Part of a small language model's weights.
Training: a variant of SOAP for these matrices, 135M tokens, 4108 steps.
Each number is 128 + 32 x the weight over its row's rms, rounded and kept within 0 to 255. Layers, rows and columns count from 0. Numbers have three digits each. The size before them is the row's rms in percent of the matrix's.

# up: layer 5 MLP up, 896x224, rms 0.106, rows 478-537, columns 0-111
# down: layer 5 MLP down (transposed), 896x224, rms 0.103, rows 478-537, columns 0-111
up478 102:117100145098120157089121112172156121067151128116046083145130098113088097127149110117125142125116097137123119211140109168122114092183108098175086156118124166153129115136121170084118137092089121134195156139103078161191135136150168141070123120155156144094138142166116141121119091153093098122123149159144099161125126142091139185176213128077
down478 097:159207151129072135195109122187111163139100153107137116152124113138190153143169153159138133165133170146129144152108126113162127171141133099159179114064145157109127133192070144104127137153138118168095119141079114154111154094149123096115158171089118115132111063132167152206098136129150085113091118129143112152053156092138118116195168091123
up479 096:135138095112161044159115130107135090104126189137073128150101092137131116116138164137123140165099169151143173170139155094117089089100137148175174105119142104127084116192096132122111122106151114168216136079191117167146127142132106223098136166130087148128100146112110111100136100129110141075108149052126080126141099137119083154170159128100
down479 093:191154119163113138185154075092112120168141119112112141102106127144159156184109104093123140140137068120127099103147132193104168142119096149139132135120112156164119152081106088139068140085116082050065137120140084128078177097097139055114146149140166177176169163149146169073099100101167134135129101185168132115131091138120172067101148123189
up480 109:149140102119132124131126136113165144064072111089163111100143125126155101124138097123099137117169129143129185122113201135141072135150098070131108077150153100142134196165094126095133186181124102113137014141144159135121112082124118155117136141102155113102129181146065156101164136147157097157100102146120090125129175176096111138172152150112
down480 112:150118189178127100132115114091118138118125106120132114133187166132132151179126152152118133115131077141104144057125106134086098194084113127016169118118133141148077176183122130147098143130150116090132106106147119155145154133152147084125111131090105121097131146113071081162181174149166138098159134136158134145180125093173128101105177109119
up481 097:061170063131081127142107143137099083121129106126126101104137112117142141130088105156162134071157173176111082150122116145141167114133082119135173135158157140081162144172096107172122145135108137140145075176135184151101124070109136038118071164170075085115108142101083135142104146115126099082091173189175132126164152129188117120100205152108
down481 093:142137076175102101117161104173115200097138156131148115137101112184141122150144108059110170156174104119114108129171116117118139193134132153188091148091114146109067179094132086200122167018153122157145092187154089121116135123085143174088137108173141119121192191166143143087123138121110097162163076131135139096149118151157109181147063146088
up482 094:127133100115159168115119132124123104145153083082065106115123175170141091084121112117112133074072099100116192129182135151103171180087210097126104106151106166138079165113137097121147095102100154145096195112143167086143100147117121133153097133135135125129145144147126160136131079089161158087145135098123157141057167141133152139109137094073
down482 095:155134151130145106141121152145132155090103195106150156156095173163169159110101190134186125138126156120172072169126163116152153135187147124137163110114177144198124118080109126180132151096145152092142122119126098136148142161137135159117078166084049129098120143139108100120115105154123075123122100236134107080125147078159173124181130123119
up483 097:131135145093149124190136147126118152168114125160094150102136137146075097166108088134090123121117086124129185134107128144108093094098149138088179128119079201104142153180138084135121078182156102152097130155181097087070141119123122188147123100148138107143180052103046146072085145164110178082138121149115187104157182128126068142163060080149
down483 099:065136094155193123147153045150107113137162137135152082188163103139086155110129141141137177089162124180117148106147084037117154151138119130101064165105139099100171123164116094125103150153136135148221131145086085151139123069109088097141088078136140122130167181112150126115174137155121159092145131142124123099090111102179009162139078177070
up484 095:147119126150139136130123196099111178118119116164177153171076178140143136107113105138161084098093098193109131182140146169121139116165107101185057142139108048193110107115084099067193196107142101115096147136150143152125150092135124122133150129132117145117132115086108110192080120118147139146135155161121165134106138145138060111108083188125
down484 096:120117128132127081130140093116136093132142100117090151170168088161094163190079140131105141132129151149120142126156097145071170082182109149199131161142089123115166090134126145115166128104140139105175148164081099179100131096121067055104113129144165112084171066135097073152159108136109126125165107081099189098148125153163120101101163097184
up485 093:118117119152136158120111148123107145088144078178121107163135146115077092170113099117136163144134094128157133162096139120131045115083124147131168198121143081124121112064115146143101061096103126135116125156132088107187158191160128150114169175164176084147150148159034105137104143133124118078121107082118127090164127109185159162113112117111
down485 090:127165129160164181133091103096130088104113162111125136124149111155085135167079141105122142098110085120151171131175099120120142123176055191154117049147113124146158148115157147147139154184105138085102147170137120104126142124168160105112102138133050206131152080145154071142147132147149193120167159173135134152087083053108131068135123118145
up486 102:078117143115118171058144088170131127129112146127145100076083118148099078105148076141135141170155133153082137077128095163179105126134136077139168120135096142123071123115117167078097103102120098138195140107121098113125108146113099100078115135157138106116187186152079095060148132196156109095135133143087149092084156100104167168065070115144
down486 104:126146159138123130117134122164141157112129108158126102110122124017159087163135124170170095066086131154166114127165135101049119147092104100186113127132091121135142165131150119109141222130069165080099131133148164169163118183150124151091121186031081102147087138115184117125109128116140124148131133114146135202162164133110181126076139117105
up487 103:124102131158095105129105128077120158168114117135111112089164116092129124178098137130188185139167150139104085057163137119167082172090135198194125124096139147129152093125108111171161107119135088123158112098150121170118124140117145202043085171098094095140164175073124097098118137103145143104144168116103087121146177133168139150089162135111
down487 098:183112182079144108183098146143157150134114142137103111189112083130100130077120162121093058111132107101126133157131096061154211098193128121170178148163104195119152184144118170125130090136121125128128094117121101119149128105170117076169111166117137170130099090163120139153146124158120104118140072119201141158084113112095145153136140105126
up488 091:115125137112134166161114127131101095123166094115183161129169187143125102110086139130053125118218077106113123135134128123180123129099110164131116124089109106121137126201143133090092140151155137112121111144157110053131162103133165115156100114136136204111055061121082160160098112130046147114111156111060122190109099173150118094144177128097
down488 094:174126092176125084086130077127156127150113148150164179136146089092069128125172122193129125145043100112124128091139121160076165134096151102056137147139153116085158094061142101137109152164088072136146142154133086179133107141116114127130154218143135082172200160135177106126162123125167091163130120138123107142152122081168163143148109151127
up489 100:094153061097100138126169138137039128096199153113120144080102093142104153124149102170094142054118154099117173077114187158134107134166078085166114079110125109139160139132139149220169145113161158124196139099112099120137205096133129148135102057202134114110097111108130066105075083110129112035120143136098139105174131129142157112160139139173
down489 090:158137158203076137127160132104188209192102125170156131147072140175124117096139166089178079144155067104109153105160077142117131158093122141157175122103125160060114051149163142138100113139165121108122082140115200121130119084114142125103122109138111182115150165090114165137166128142127129152148133160151108112118160114126130167118108147099
up490 104:155109137165104139124164127105114104083174075147163085125098100134139113091115117142116147045070155108151072112113059108121114147122106117166145186120091098095132100211152147101148136157104140058093178119193097175107068153167196096162148129158065138152132167130156155152111133130085127136102099127092113142216192068150101159147142122135
down490 099:127140140122123094093167155147164123085152171156112125123085092089161124164087130112140138167171145148184195095094127155219116152133152132120131119160157201142157118023107149130127124140168112096151147074107091125150180155177157108176106119081115151103194133180113103109174123094104129106126160091155147109134151110089095075141156133089
up491 101:136145149143126204156128115088154172087188072132137137096142067159127165112128145145110107123103131132180076162077184102211058134060153111103148132099145087088091116092139138158199176118148092099112181121150092161156104169072092192106139118126124069111122110112160125104066066144130120117192167173133073109152182126150121163136106136116
down491 106:129115125124141113147086134159119097124104179114143150092165177144168159173203095075095166113119159176199105169135145107082165114133119120087126158084127100120154127177145116190156111109081147108120154110184147079180129117151123122165130122119114108089087164121136150121169157126134129162145147125126084153133091135159102142065083149150
up492 089:139114157160101155125174119110121093113100086153083140056095132144118164102115120133149103140117129084090081155186065113085141082090135147158105114080132129199165109143058119103099117036229118112114086181092129073136093140161117138102149096147095101207088070127071152130145169125127102083135158162140121091126087182148142174141162121066
down492 092:076132121111143092093164088126110031102152121127139109132082138167171089136161206149132144151126146154097120111157135086103067105138148099192090104107105138067158122072141139133144180125092145110170110109131098141141170191140079087121114165166129123080142219110127131127155136107143102120140105134135143183101130122072177132160055168055
up493 090:152139089100137136116101067146097125132129133187098118103130133144125136162179120101125156104145142156143159159078101173172116109097141066103140108168158165134104119138116160105113121173082122139114115104095027123147179115142154182104119124065091094145147124095095154135151141162085126140124102149139145181157129131171139124163128110157
down493 101:118132132201136124101194143113097140115122102158113136129198109127125155133095167104084140143120117092118162136072120134192152069177114174144139111134101184070129089094163124122113176117090087171085166110145089124123075108076132082106183132091091096149157179123066135147153166146140096100142094112117166078143176097069109141094096156055
up494 108:094105082129120104203172124129105070123111110122142143151155082134186139105108145098130120082153163142076073146165129111169072128078140106159085100085176115177104141120111115176090138159129079119140161131146215113121141137092147085135146124130096109142091142147102102124135140138127084130139126087120163151127134154109123139076156069159
down494 099:173142158128150108113163140126114140155133091112145185105098122118139060161161173179107090176168137145072086110137142135071093094153100110180166160151037139167162131097166155124171169144079141187074095094158101117141038115105147189156136162121170121134156144142139194066105127106074141144099092138155081136134140148153112105148043153081
up495 103:173188108142086115062148101085094140091141109162123093110127148136168133143138122182119180134176122126115115153133201105144130150092121144149131148141195095101101106208159171106173156105082113121131166096208198122120149100160132112119079120068159118087147144133107133128069086160191100105129178125197148111165094148132125149130152125116
down495 116:127122195103202142116193160082150110164161164126122167174074140112158134139171176163132094117149103128132117126124092143142124162134147212089128158112111107146109109137095171087131102160113191136127131143103129115159145075141158122162159155081160137140146163185165146117154093125117091044111159172147130179121192150100088120113159096138
up496 105:087163111092072130141113119135112104098095145150090120113121129146124150135125089070127117144103183201143144110105111078104151118069139123149060113090159114129124109116171151085170071116099125103165117105144083108109092190139134177156087126156148138108090176100194129151113100174167085158111132133139163154113136140100116121115136074142
down496 102:136118139147124166128146122115108095063095171176170153124123178141153142138141138085122102122150148078161126129172105133139109129124088076120074114115118103090166126105148187194113113125141085081129094088083079067151093171160142125102142117152116089114101141155130112157097136129124127089140099099095132177203118161131147151092120109146
up497 095:089137134119072153152182115070167139107078132154149097161113076138093201134066129144142085135092142166093084083116046169180158190156137086092150162066102147133095104133181068046135134140140135117150104092149146134134127118096125119096135132119105175111162120142195168116079136174135125141139152147117113055097100100081151178188168118098
down497 099:103135124153158130106117119112137113116181126143085065115171169120121132152096161143130091171087124080111123066096084128112151066135145124112122146136143069205158197186153108036159132154098142108147138174160123158076129172161154102092132149117117122072094173083197137116157127111116098148101149118131152168145145161150125140127137152121
up498 109:110099096071144141180076176166091129187124133147110100111132145154103072134176118098080105128173114132149165123122096124169097081091187124161105178107120084141133152146089180128141152153146056129137096142133117111144094092171158067111085126093135090188096181137149158158163141091101100211122108142144097100091181106169136170147108130131
down498 117:142139146127131162126145167140074111128144201129106139127113062128122185112151099145098130124122129089106157106124059175137141117087186112086081153080121133086110142150134111098115151099138096124113140183174128115135100134184164157114098181137175169155161114088133148126122104181138142152096117187150118094066052108157153104135098076129
up499 105:135139190123109200112119143136065110119127126121089191125151134128129162155121143161128076129097051128092115139110126102149155158169091117146108106089127118115100107084098129146116132173106091059147149135114123173078110131178148104153063117152091108122141187205020138207115096132140115162173200210137147122113140130102096145118117153143
down499 097:104176145110183139133113179136124129126067126080153135139169140173142153122127131126086116108113144136067021147131146162153074114128098069141146141165078114136128159184149116120103135134134170131138131175186146152195103135142119088155127159153143145141097145101179146116175154138048080098154127096136150105223141125117193074129142100168
up500 099:113045139138164165184089125132115051082122104105134182133125121119128069057110074127119092107196120126128100105156156059085147161103164150201207102123150141135124120053109113118111144134102162096139149136131135099169153156145158177068084179154146068092129119078132110153145172132138122155062121139131098089179145123152097185108118152135
down500 097:150219065113125104027160141106069205184100176122104168179164101133184160168141135183098132173094109154092117132135109185146135087158097082106052153117097157183159100172117144132108076105144142155144136084170104112140114137057093034180126086092146181153120120146138193119089128109122136099170129125113151104102179139169134081097147130129
up501 114:110163172099137120106149082140161123140108091160190098165160024161077135147144131129064142127155093118150143141113081130086091082118168138139190144116114144144092044148147125133106158107136103160104153191125059124120148138126124172113141164166146143123088143040111113176130157105109138206116178099066101150144086130102087122134188148084
down501 118:114172113171161150138132074117139149114169105201134116173129133115126140113116135083148084126119122166126159147141194106074146132080119115049051176113110064150088100118181094156089137211095140098128096168119145178148103080061138149041139130111121150194117171148148035104168141085066126130143179133186137136199137080125094170184136123114
up502 098:101127119075147195144055138190164147093122138081128171166093124116133075142137150140098182155134155164126077149138073144142080149109193096189151106147096155133156124174118147108123152110144153117121163114171133143133163117124133146147174121237116077143131150136061099135125109164151131122145175142151148127118160157107185145158137159092
down502 102:179083131144108136154156159180146139113124128166113137101094152132129132136094126157125116212084121109048145099165066099101152165133123152060099154114092104093114199078132118144129141149153139139188155109056155100118130128125168132115147093114113118131081122163118080136115132069096141141201065158114143140135124138103138070143080160153
up503 105:094164151112110126101125170066128044154095077169106067194117120124151177164124105154125130152150143092211154137093114118162124049132190125111148146122097140064109098150121095130126174103156149170160179133079144099191116133147131146141092140104162071183131119121104043129126134086141093105138147104192151142127100108097113099069174087133
down503 112:157099128119119131059152175097140104121163119125116100125117172140065165115137094134138145101172131106192079197147116132108160063090152154144091149137163133145140154180158138152189168158094102069123107168158090112161131213078135131182195117141070125128137155079127109124115093116126101107136087150120119099133089078118112129106143138136
up504 100:074146143177092119085195129097147118111068217119162154137116133082123151133166127136145091126064080188157149118112153146136113100107111150134199089125100150202142136161106157119137129113120127132168075108142144154134143110139152108190166131095131077125144167097143114122105120108143204108173121167086145167149101128115143187110135120131
down504 095:160132107105077080164096059113185151072143108135083156148134137180125134101073126097150080106175094113126156137116205115161062193113128105084079096110138102127096105117145104144149098106156129122052146138126107117108137174142168176140039133119112118157204167066140087150096121170121100152150152152127115082144152164111139128129142181103
up505 088:123114161094106150164097128118135134159241097115176127127155104086139130186136144171106060113140098111151171180115108144151152084087112068135131102130130141116145105133119143129091128119111188141173099178140142123168105153116096170170119111090188191114111095120123168173189119123118101097117102120144134201169172140090142158112209121091
down505 090:168106138141175106144109071154099174151110130121150189192116113118153091104189151136131120163142046125103114105086095142122105109055126106177075144094088177116147163130116097102078103110158099135082150101111122104163165138088160121159155148084085107086095149130076157151097151087117072159133127142139113088063122101165110127105105159180
up506 095:154156160079153091130164095092136154169116115096121063136135123147103117158093097086132131109159105121046132127178125161136123147145173102105100101220106118193152189114116155098185148122091103114137109135110163106101081127165192231133067109198154147146142158176075100148139094165106130117191097113211120102097124134107118139127126149153
down506 104:158139141160123115166090104099171115149191137104070115100103111153128178135091112147195124080118135091175103159093119088134149125138079177184169141107093083131142161152121143125157118153085132129091115142145121151116117106158155102163149110136134134174135114082102119113108125090102142145164111163161053135108126077129120091156124125177
up507 095:135116086105098118094044097158087144136128097157108120076127133126093157128184087098151104109177078163087142084155167177073111024120139136151096120108141119117100103077156124180094098118153075106109116116074090143193125126109082139149165101127119109106117136139094193115125071116186142148095141089147103224152107119103097104123120139149
down507 092:191077122117086110138126036118089121146119100073095170111081130125148081143108164148182084141065122100145119174105150107184095084109098150152177058039131156122098135173107107156167079126051177137102102109140100173137120055161161142107169127128095122166106122069157150114134111072098128221161139128126127100101138114134133148129167103114
up508 100:145134096166083124130106159181147115076153156111081126142185081169135156105070163154124217118196112067147144065163117160148112129154178116181128135133115101127096137158123115163148043122173161072150079153150155181147121124127111117090125110122155124115103157107120109088126102123126184111091111127108134126113096072148174085182162093045
down508 099:124105120111136115091103156154129172137125186146196143088097163086106118165141076151211052130088123134148102168158135076114134125141150114132188139020112175139165171120084132185138135141050120163130151165090128109091121134154085117131158136157104116174147129127101147161088124109119097104151155151119058133158171148163125212147111156221
up509 099:100105191096085109154111174148111116149095118167183159108177129129138129152090095104071204119165130062085119129160063145123041106135068106181130119156125116108118142152145144153104108168166171086036151152161083110147130136126167113091198116164102184140126120127077156088063057129138131127125151165079093096152113167158130063128184135183
down509 101:090109168064159146148110147097128079122172170129194103130170175111155132174094114124073152143144106114186115118151144082180112135148154133156156114169127139160143144063096128164111114131116136088119095171082077173161141152070076161160178139125152150172197141079167125129166120158088144117131124173139106145139118110093100144137172082146
up510 100:154164133117154114109143134183170121142203137161135104117066081100110078148125129129125128134126120135097104165112187121124152118119106208149111188080154132095093192088076184148068163142131086132152134153167146123117183139151121093149108157081155120100117040130089096153092100074130095124193159177129105101137087119128175107170173064107
down510 095:120191113143109100091038117081088172166131110136141147133227107116128174122077149125136108140152125195171142082127112129105125159150131085114154135096135145147201143112079082141144168157167127172135102114122100137114130090201098102134130150085167146120142144085156145142129159168060124133121050085114147125139133117114139086133152167121
up511 102:069152120216091073155046069147080158151116155153141129149162110136154146163078118106079129148115121110166142069103140118147144083113176129137142127172132162196178139152109131142113136142118135168112173126153104133127138101099090167088065107117082136126118090119135152155127093069112140079137148148141107142143151118106120168119149111132
down511 101:170124145154147134147173127164154158174151184091176165112143140142087131135124109172135125096124143112131112167070102169161200129111107143164132170109110146075091158160069151174161120166084098109140120156162130106143090107154081141197120156136169146097108073168124112130087132166138118105051110170122102164101088130154103162128146137075
up512 099:109118098094139181137140131103078121110136131162065130130168170115114107128103085082073161077067111139135181160081165158111165155128097092107098064104163153107134196097101188166158117150117148125172124143106108086145128169128065164126097122088133148122119102145115167165116132124104136126159152136138145128076085092147116098159141124145
down512 094:137148147105152101150186202067088076103126121114172127164085136117084088041124159108134082179100133123092067127129130144174106143111090130125111133133121130150165108111126178089119155145136103133150146103086106108106108158104143111140148093097065122191141103192094129166157076110114098152079112113117138061155162151115154120173142121110
up513 095:125109167096089111140147113137122130180136097054139125081116161128122077146164108110124192101161147182104091063160127166146068125116159047152151142110140094182114150142147131136092163111134162115116050129113121213135129148139165145099145109150156089178134142166169089121123078128109094175140119145141132165075174170098132183176197170108
down513 093:147135116155132179122129064142135148127123143195055075127144137142129066127195161136082143110087160104117115161188149098100131119152134063147126086121123157108126196085106163167130122109089100150127123106096133149152099109130113129144149177115173127132143165104083158139106144152167142088165115158125062154130156138223162112064096132104
up514 098:102118106140169131193123122152156053141121086130067122136129106098133141138097153147131122104085145146086145123106104123092110127123106160098135099101157137171117193162104104138100070124057110128115121126050091107140159067121196142164186117127089095141142172139219114061108123174169155110091099081149079157114174092134123131153093131111
down514 087:099123155153107110112140173132090182118152160167109135163124143119085126061145164122138170109171139110082108206148059133109130098109107165122153094084076157141202105143125110091114139132118105092146187122110168131106118186109157170118079159114149137128102139113066133184137109112057192159121181139178162093114064152157109088123139167159
up515 103:171118106076134137134116161108151095112119168135082163067140120124157099099096146189181087160109151159092128130085146177122090110051167102188121137144149121122124122151202169123141123076163086117147107046111121132118116134118141155164167146156164054158107121172106153158097074125110123170154104101136101122092126134149176181169166092152
down515 099:067070120120142116118138124080135118104110161170147154145144121185110106116168109136164107145091115104172134160102139074137156126113150188117170142093154179128128120116132190121103073118156072144095120159071155099109109133134084107128095086179157143115185110084130079141138164138086128104178132154180151178135083112143176117109199083140
up516 106:086107104122177104160119157161097139128121100116086105118107151139153104122139104089120166089122142170107186106066119120137153070106098114156096046120118113120111169088140164107100151164136149146093164110130136084136158128147097091172142107150145137142100134090067178123116082187146099179159128146101105138143141052078119085141078126132
down516 106:203113112168137172103109134094079159132137070152106116104121159124105095132079183162156101154081106160134134121171128128169141180171122174208101088104090158137172148179139139149117158161070131163122121131125113127153099126161119134122122165133099125149178114090135167121130139138103159120125141104097103083118153143110122108052101132121
up517 098:113130090118121054149148174131117109154121116097107092119057133121117124147107120104153106135104146125140129105083184085105086208076138112172092116076147139098103059112140098109143146131067123153132110169114142133134175129136122180118214042139128104143180144121115141145180129112120120127101104127155096088104082140098164172084163104148
down517 091:107118100136159143150110113133196084155105077133153164152115077142198166168141092150137135116136218068127114149143112149126132107103144099176166128126109128136127195047119164157079028135135134183139116131107119120104129167195139027089131164089157145128177117126097129120112147145139173064125138119148107145103078133123143152118108134136
up518 101:117129143091133154111150185196134121161079139104127144079077158119130148111109132119130125179146062119082141122161209133140101137132126176149111084109160155110061111072152118119101127162144166210210111131136149131138106137171120144085103226128157063067104091177153080109157109204112153184147132110228171137046136156160128102096109122171
down518 101:110073126180160114174135128167117120118110109158116116140121134148100119151095158149162086111146182123086176231143089094173189154082133146134151123130174118107165143165076177113096131078151123151099102191176158175184176163124135115102155071142114163093121137167107121211136110161085147123189110119148089037129109138125099162117080103138
up519 100:153130067106095122134125114154151100122117098106123120163165130119112142194183089140134112117143166104175120084171127116164177044128147118113134160120106162106120156164198130152126145079110101139176102108123159167112108173176138084147149138132186138120129102164112134070154181147126096083134142203188101167108111099176173136203146102128
down519 094:150146171115078117150119097113102132126108115144140152133148118145122134103111114142154153164080187156103089191152153172123146113130089082106059122054126110118137173165143194121140043159183102121097102167064110102103159116115169153123154148129144153105096129081121140161085111188104097145183061079115168148155132191184124145086162100148
up520 107:101121142125143148164119041150143121120090115089093117113040127108115153127122102150101153153150126145118145110167154132124119131110110115175130161172146135182140157114111078069117081198101130128152097091141145070144134144124174146125197156117158128191177109130153132172096144172088048127105103174167075110173082109091121120127230115114
down520 099:131153082142126122137120177114066108130137094096140139141119115130153108131084123195168141180082143140140140183108099110084105093192177135212170112111088152097062168144109161181146077084116103152140093172153181102124130116087114154127096154106115169128092165135150145096133145117209105116141112131064119118096126107137117124166047167165
up521 099:153160158112088118158163123113175066099127140173123086133112139163083110105133151160111197152048132158193118156134122145045156129121146126083115153184053113090118128128151120122129149141145118125081156072131092048132107138137118116157156129091172119134108063137076107156120162060114128105168110176134087115121131112143134131171189113114
down521 093:098134149104219100168113140116170151145146102131145139086098167137149134173205123127047114180135127146075120080122074114102097078098165144122128102124117136142134145153112112106131152104102142105104059143079134182172120112181113167068160096091138102126126130136184087157158122013098180085116160090170137156137126157157125125153072184102
up522 095:130075114092125115187157154110156121133044201137099160090079072032109156172113103128130088185135126103157098124122081177116131169119131115160133149182138146063126186136165102163147136080162144098097134164155149148100076077141102144138111112151100129130140149181105090157153124133099114157156186121104117125161187087106185131185098138118
down522 100:135118126132062129122116165126097119102122114131106131146030067191066148169123135136139139121117191109117163076159167172102156204119143097181153128103112090106113107139176173116112157178110198149115121078093129138131122202113185133147072145140083153124121151074162072166133134100130102129116132107068154134103071159179160153097165115131
up523 108:120152146063104176103085172157183073094143181076127058105134082146088162063081109148138153095113157125170109136090152131118119142138183091118165184140133146175117104113141177122181105136173069164096163055153115080071119105085122115128098149103095174166135122107161129070114172152208081102174216116112082131200104080150097109129171162121
down523 111:151161128115194095101086130126156133118145111134110149148132177161133131064137121140174089089136057055111078113074061074119140131124105107026153066117143095160184134109152159139175175147154129162129126099158091134095096131175142141139092143145101151150137082106141130146143107127114206169123149123112084198150180130163151128151113105090
up524 094:086087138122107145181112118128106095108161108147138111147116174136165139142113146171149112139075143163077129204148144171125113123110146085123088164076072154111091137154042140161137138145167107157118127118115117111112099090146088147128114088098194161094098101086106126141170117130095110186099187154167140198105117083175088110096152108128
down524 097:115130146165111138159151125112189138152110107105151210182118172134154152102109104101138120126095129073178176175141127159139118079133140120164115224090119101121152089212109084124167193095152157115156114121151128158111151137135130138149151093112115129082126079127185063116175133112132126158093127130122091096124129088180062112129120165108
up525 096:180097121170094074228148124121153126117121155158097066147161114135166136134109154097126080122146145138117086165133099130074134170084145110159112140178130098187072154157134162174130113104149119130121172096101132151093096162175102153139102109147179100122118096135117169103121122166138144168124119100118152129126166045125097122233082100123
down525 102:108146171066109147143149148099143070110133147120108107133119125120092135157102044110121090121135148108095126103147082144125121122125089174099160146087090124135131139071164166130169123061103120183117178119133088156140108081126174121160160076192059145148146156141077128130090118151118093165144134158072099174197135167089123068120099091151
up526 095:106123161134157166151113136126170155129156103113120146140154101112092118106141093110141087122137146131137120115129118180134111135156191115171139131103147150146146072067148106163151109121109141099081109135126102095131138122146101182120117116054061137095182130170131118149070148110160059188126087138080155169148146133190191061182156082145
down526 092:147120130135170095096095136114158142085144174116153131060097107163157089159164185090114152141121183131098130138172152082167090131188129131070109126154109155117076179140086154109144122139217117127130137096170152155161130147116133088095108177209164128088123145140135144161163078163061115122153143138070140099147125138046163123085106133095
up527 108:129107161078132096125110138169150184157117088150154147127111105118123146155088145126109124109047151113137090144152107114138089123144125115121127146158123114121119090130150161143083122109147158165122062109158108144144205123154177105143090099139120149082096215110147115068134115069180105108141153143077119132132067196154120115132138102101
down527 105:113125092155098066149141106189138180158135120113103135077094183166169146190160064131111141108137138154136139114125135131088084127140164091112133112089191091133138160119120095149102114118091163123082103137141177185110130126079096181190156100154122109108175151158080091167089117121043096114142116150126066152128180171100101072139122166149
up528 105:050135095139067178156115112081112138152115122087118143128167160151165099143121151134117157144149141093168132091105075198144097113126137105117175155051155116147201115056131126142080167078127136109161181094136096092135087147137108147092122132113094101182137028130154158095155161105142108148133134104133162179142133169129132126164128180170
down528 096:094109147117108130098122087154118117099099176114171134144155167110142146133113162082174069066155145085170120136116086109080154096092181124072133056115157192118146090134134150169133167169112158106112205156151122166135061095119089110135151147191131164182142097164101098097154144161105085091159137172138131154092147135097100123072124147119
up529 093:151190160071177136115125138085148125171129144137126110119077119132066118105122148126183118140077203165153104138095110112117122111186148096115101097111135143084127161139073134143116079112170163131152085115096133163132102075115190136088105138125107142110158189102119160127135149144107234146095149136120032132114147179156191135086102139100
down529 094:108119138139119118130123124173101130082102085176122131192160155115131168111131088152106156171133065114167138183171136113097153132109087120240148100094115099181120117121139132132182105110088141151126200087144078139116160116114075080133195117159136153079116113128162183192143113061156049123144081161085153122111176131081152073162144136165
up530 090:133147130157141150123103136149122136186099173182152138143183125116166053144083182126147134067134146170105134097139172132151119142132121146154152155177146181131118129053136131135074107144097093104181094122130105158106112161120175156111138148110124188064130124158116140100113108082184117193150120099124104086128111134147096079153087131121
down530 097:158088130073163095084114100099116132116147156160134069124094165176086110159102153161103171140126054108090111124173223158152087093133149142112129178192120119154130144107122182137181229102118199126079117121178123081126161099131169105080149100151120122095137073137154092129157076077098102142071125082182112149104119122169121141065123124091
up531 100:127138081147090128120192090060174124099100164114103064111138101140084127132105109048208169158136123172138116177067133151184130103054209126139125114085106102120044138137104202077130104170177137133152195157140098105127154130102156208103105109150101193117119136141137112169107123181128149071131161131161059106105117182116122101121116067157
down531 107:099126131145108212091120093145093170131127135192107166176095127139119132155107103086091234093112153164086117160121110174091137110107102127041178144118151124120105096093118097100117205143159155142149131163128130121097133145124138099117134108149116050082128170159132176126109111114107117140156104066168126119158145132037136130197183124102
up532 110:155110150089117140118117089102096109119120122068157112061075119138111143171105133138177031085077149145123105155125111139130126111109113143116132067131054152126097125161109098074162100129155183171131089122148149105136169119121133100113117143089156105079122072174165168111062067084146112142046107137165138171113125111158170113163134166106
down532 103:135109082080149125182131183104045135107091099105144125109131118156097141057154096124096138188143101129062107112122101116127130080103146181098113124089140134113101127134196117140114169119057119146115126133140174101088065176114114144090107084130127155200113142066123070192075164103110121161140078110134112097114141136160123142109131140073
up533 097:087172085132130070139066081113163113142121159130157118115102158169111130125149199161163114102124139145137100121209086040168141093120155088157080125099148180100157185138171166132100140147185178126110062137133209106076171148140117163142093134082095093067161144151153176094093133072142101158080178116140114174109136083158090083076101126120
down533 101:202124079117120172164120133164123075104145128165095123129116150123111146108082126131142116107106126080131124096075102187186121128119128165222074147133148127088112108119121131146164107060095098168113145160134099100175124148139174131108103093031126109129074076147211110130142134135125153103121106073088103108145163121110098141074060090147
up534 100:144134152092115198125140136104154146128123169140162091113140155124154152086109147131092140075167138165077132208142080110117123102199080040130148112084136126147115213102140119103136100115145146139156059125151127123119143183175115087099051136109168115081065130086171147113145166100131145114168131125111099132122119136136088134125156108135
down534 100:085087148084123058199197123162136164111165110096128147120175134138079123113163056151179148131160138089148144149113146149205215128079152215073134103077177147096158126157112102109119171136102109140151097150134133133151139140134107143146120151080086065171096138161179107165078104160110108139164171116151124131108140120137098162082116142091
up535 097:144168125085110112140125145116118068124080138139143172155114135123128156174153101121116170116136103110093103135204132133132127199157174197072158138188142165216154131121141107111171138118062131075112074143103052116082163095115147127096109073130158117150089178136132149162129117047146124135096133169174169115122091166167115140178143145105
down535 098:124080122123150154100167190197162102156169146147117184112113134171106114098109153142141083140108185189188141162029080077108174082111083134133128117076127101102127139162160143145080176149180087109146167108127184109056092133133136145166110145127169134152116174129091116099112114128097157156160101138127101105160174141106110135135134102168
up536 096:174153146146136081150161172131088108155087156155135086139150055087135160146127115101160135109128131105155140174144131138138132095133135080180174033130135123095175110154128120093097110102113135120221084124125124106140084119136153141065164061101102083093087122110145123091103148173095165163066130152170102115125061120098113181124179105145
down536 095:093111163162115142143130180129127202136172129131081150158067061130148107188121183118123139164137064168080088063164165097073106157141190131193113165118127109169131187117131120126158137141142199130167121165154102103106150179079129155181137163115134141130120109146140130111167151117095161146136105109134111134098123181082140082123090149136
up537 098:045093131073119137169183159133103090144091138186111129155135079092151139132145185136149098147101145153105159147120125146150110107091198135055156083077145133068079120144185080157092185140132134129123150119157120124170137099145154121088095086176119141096062148118080137106117157132107146157095110149152151167093087130080174085119109097175
down537 092:163179096214162111072099085194125155106135162171146079101088182122123131130146137184104136153148124128167096147143144135087145155145065151169163075101094111157148113120071099029150114110105133121160110172140130189126147148116132148149113202133180066172158154128156139155067074190142120144174127130118123112164130103100105123159118182120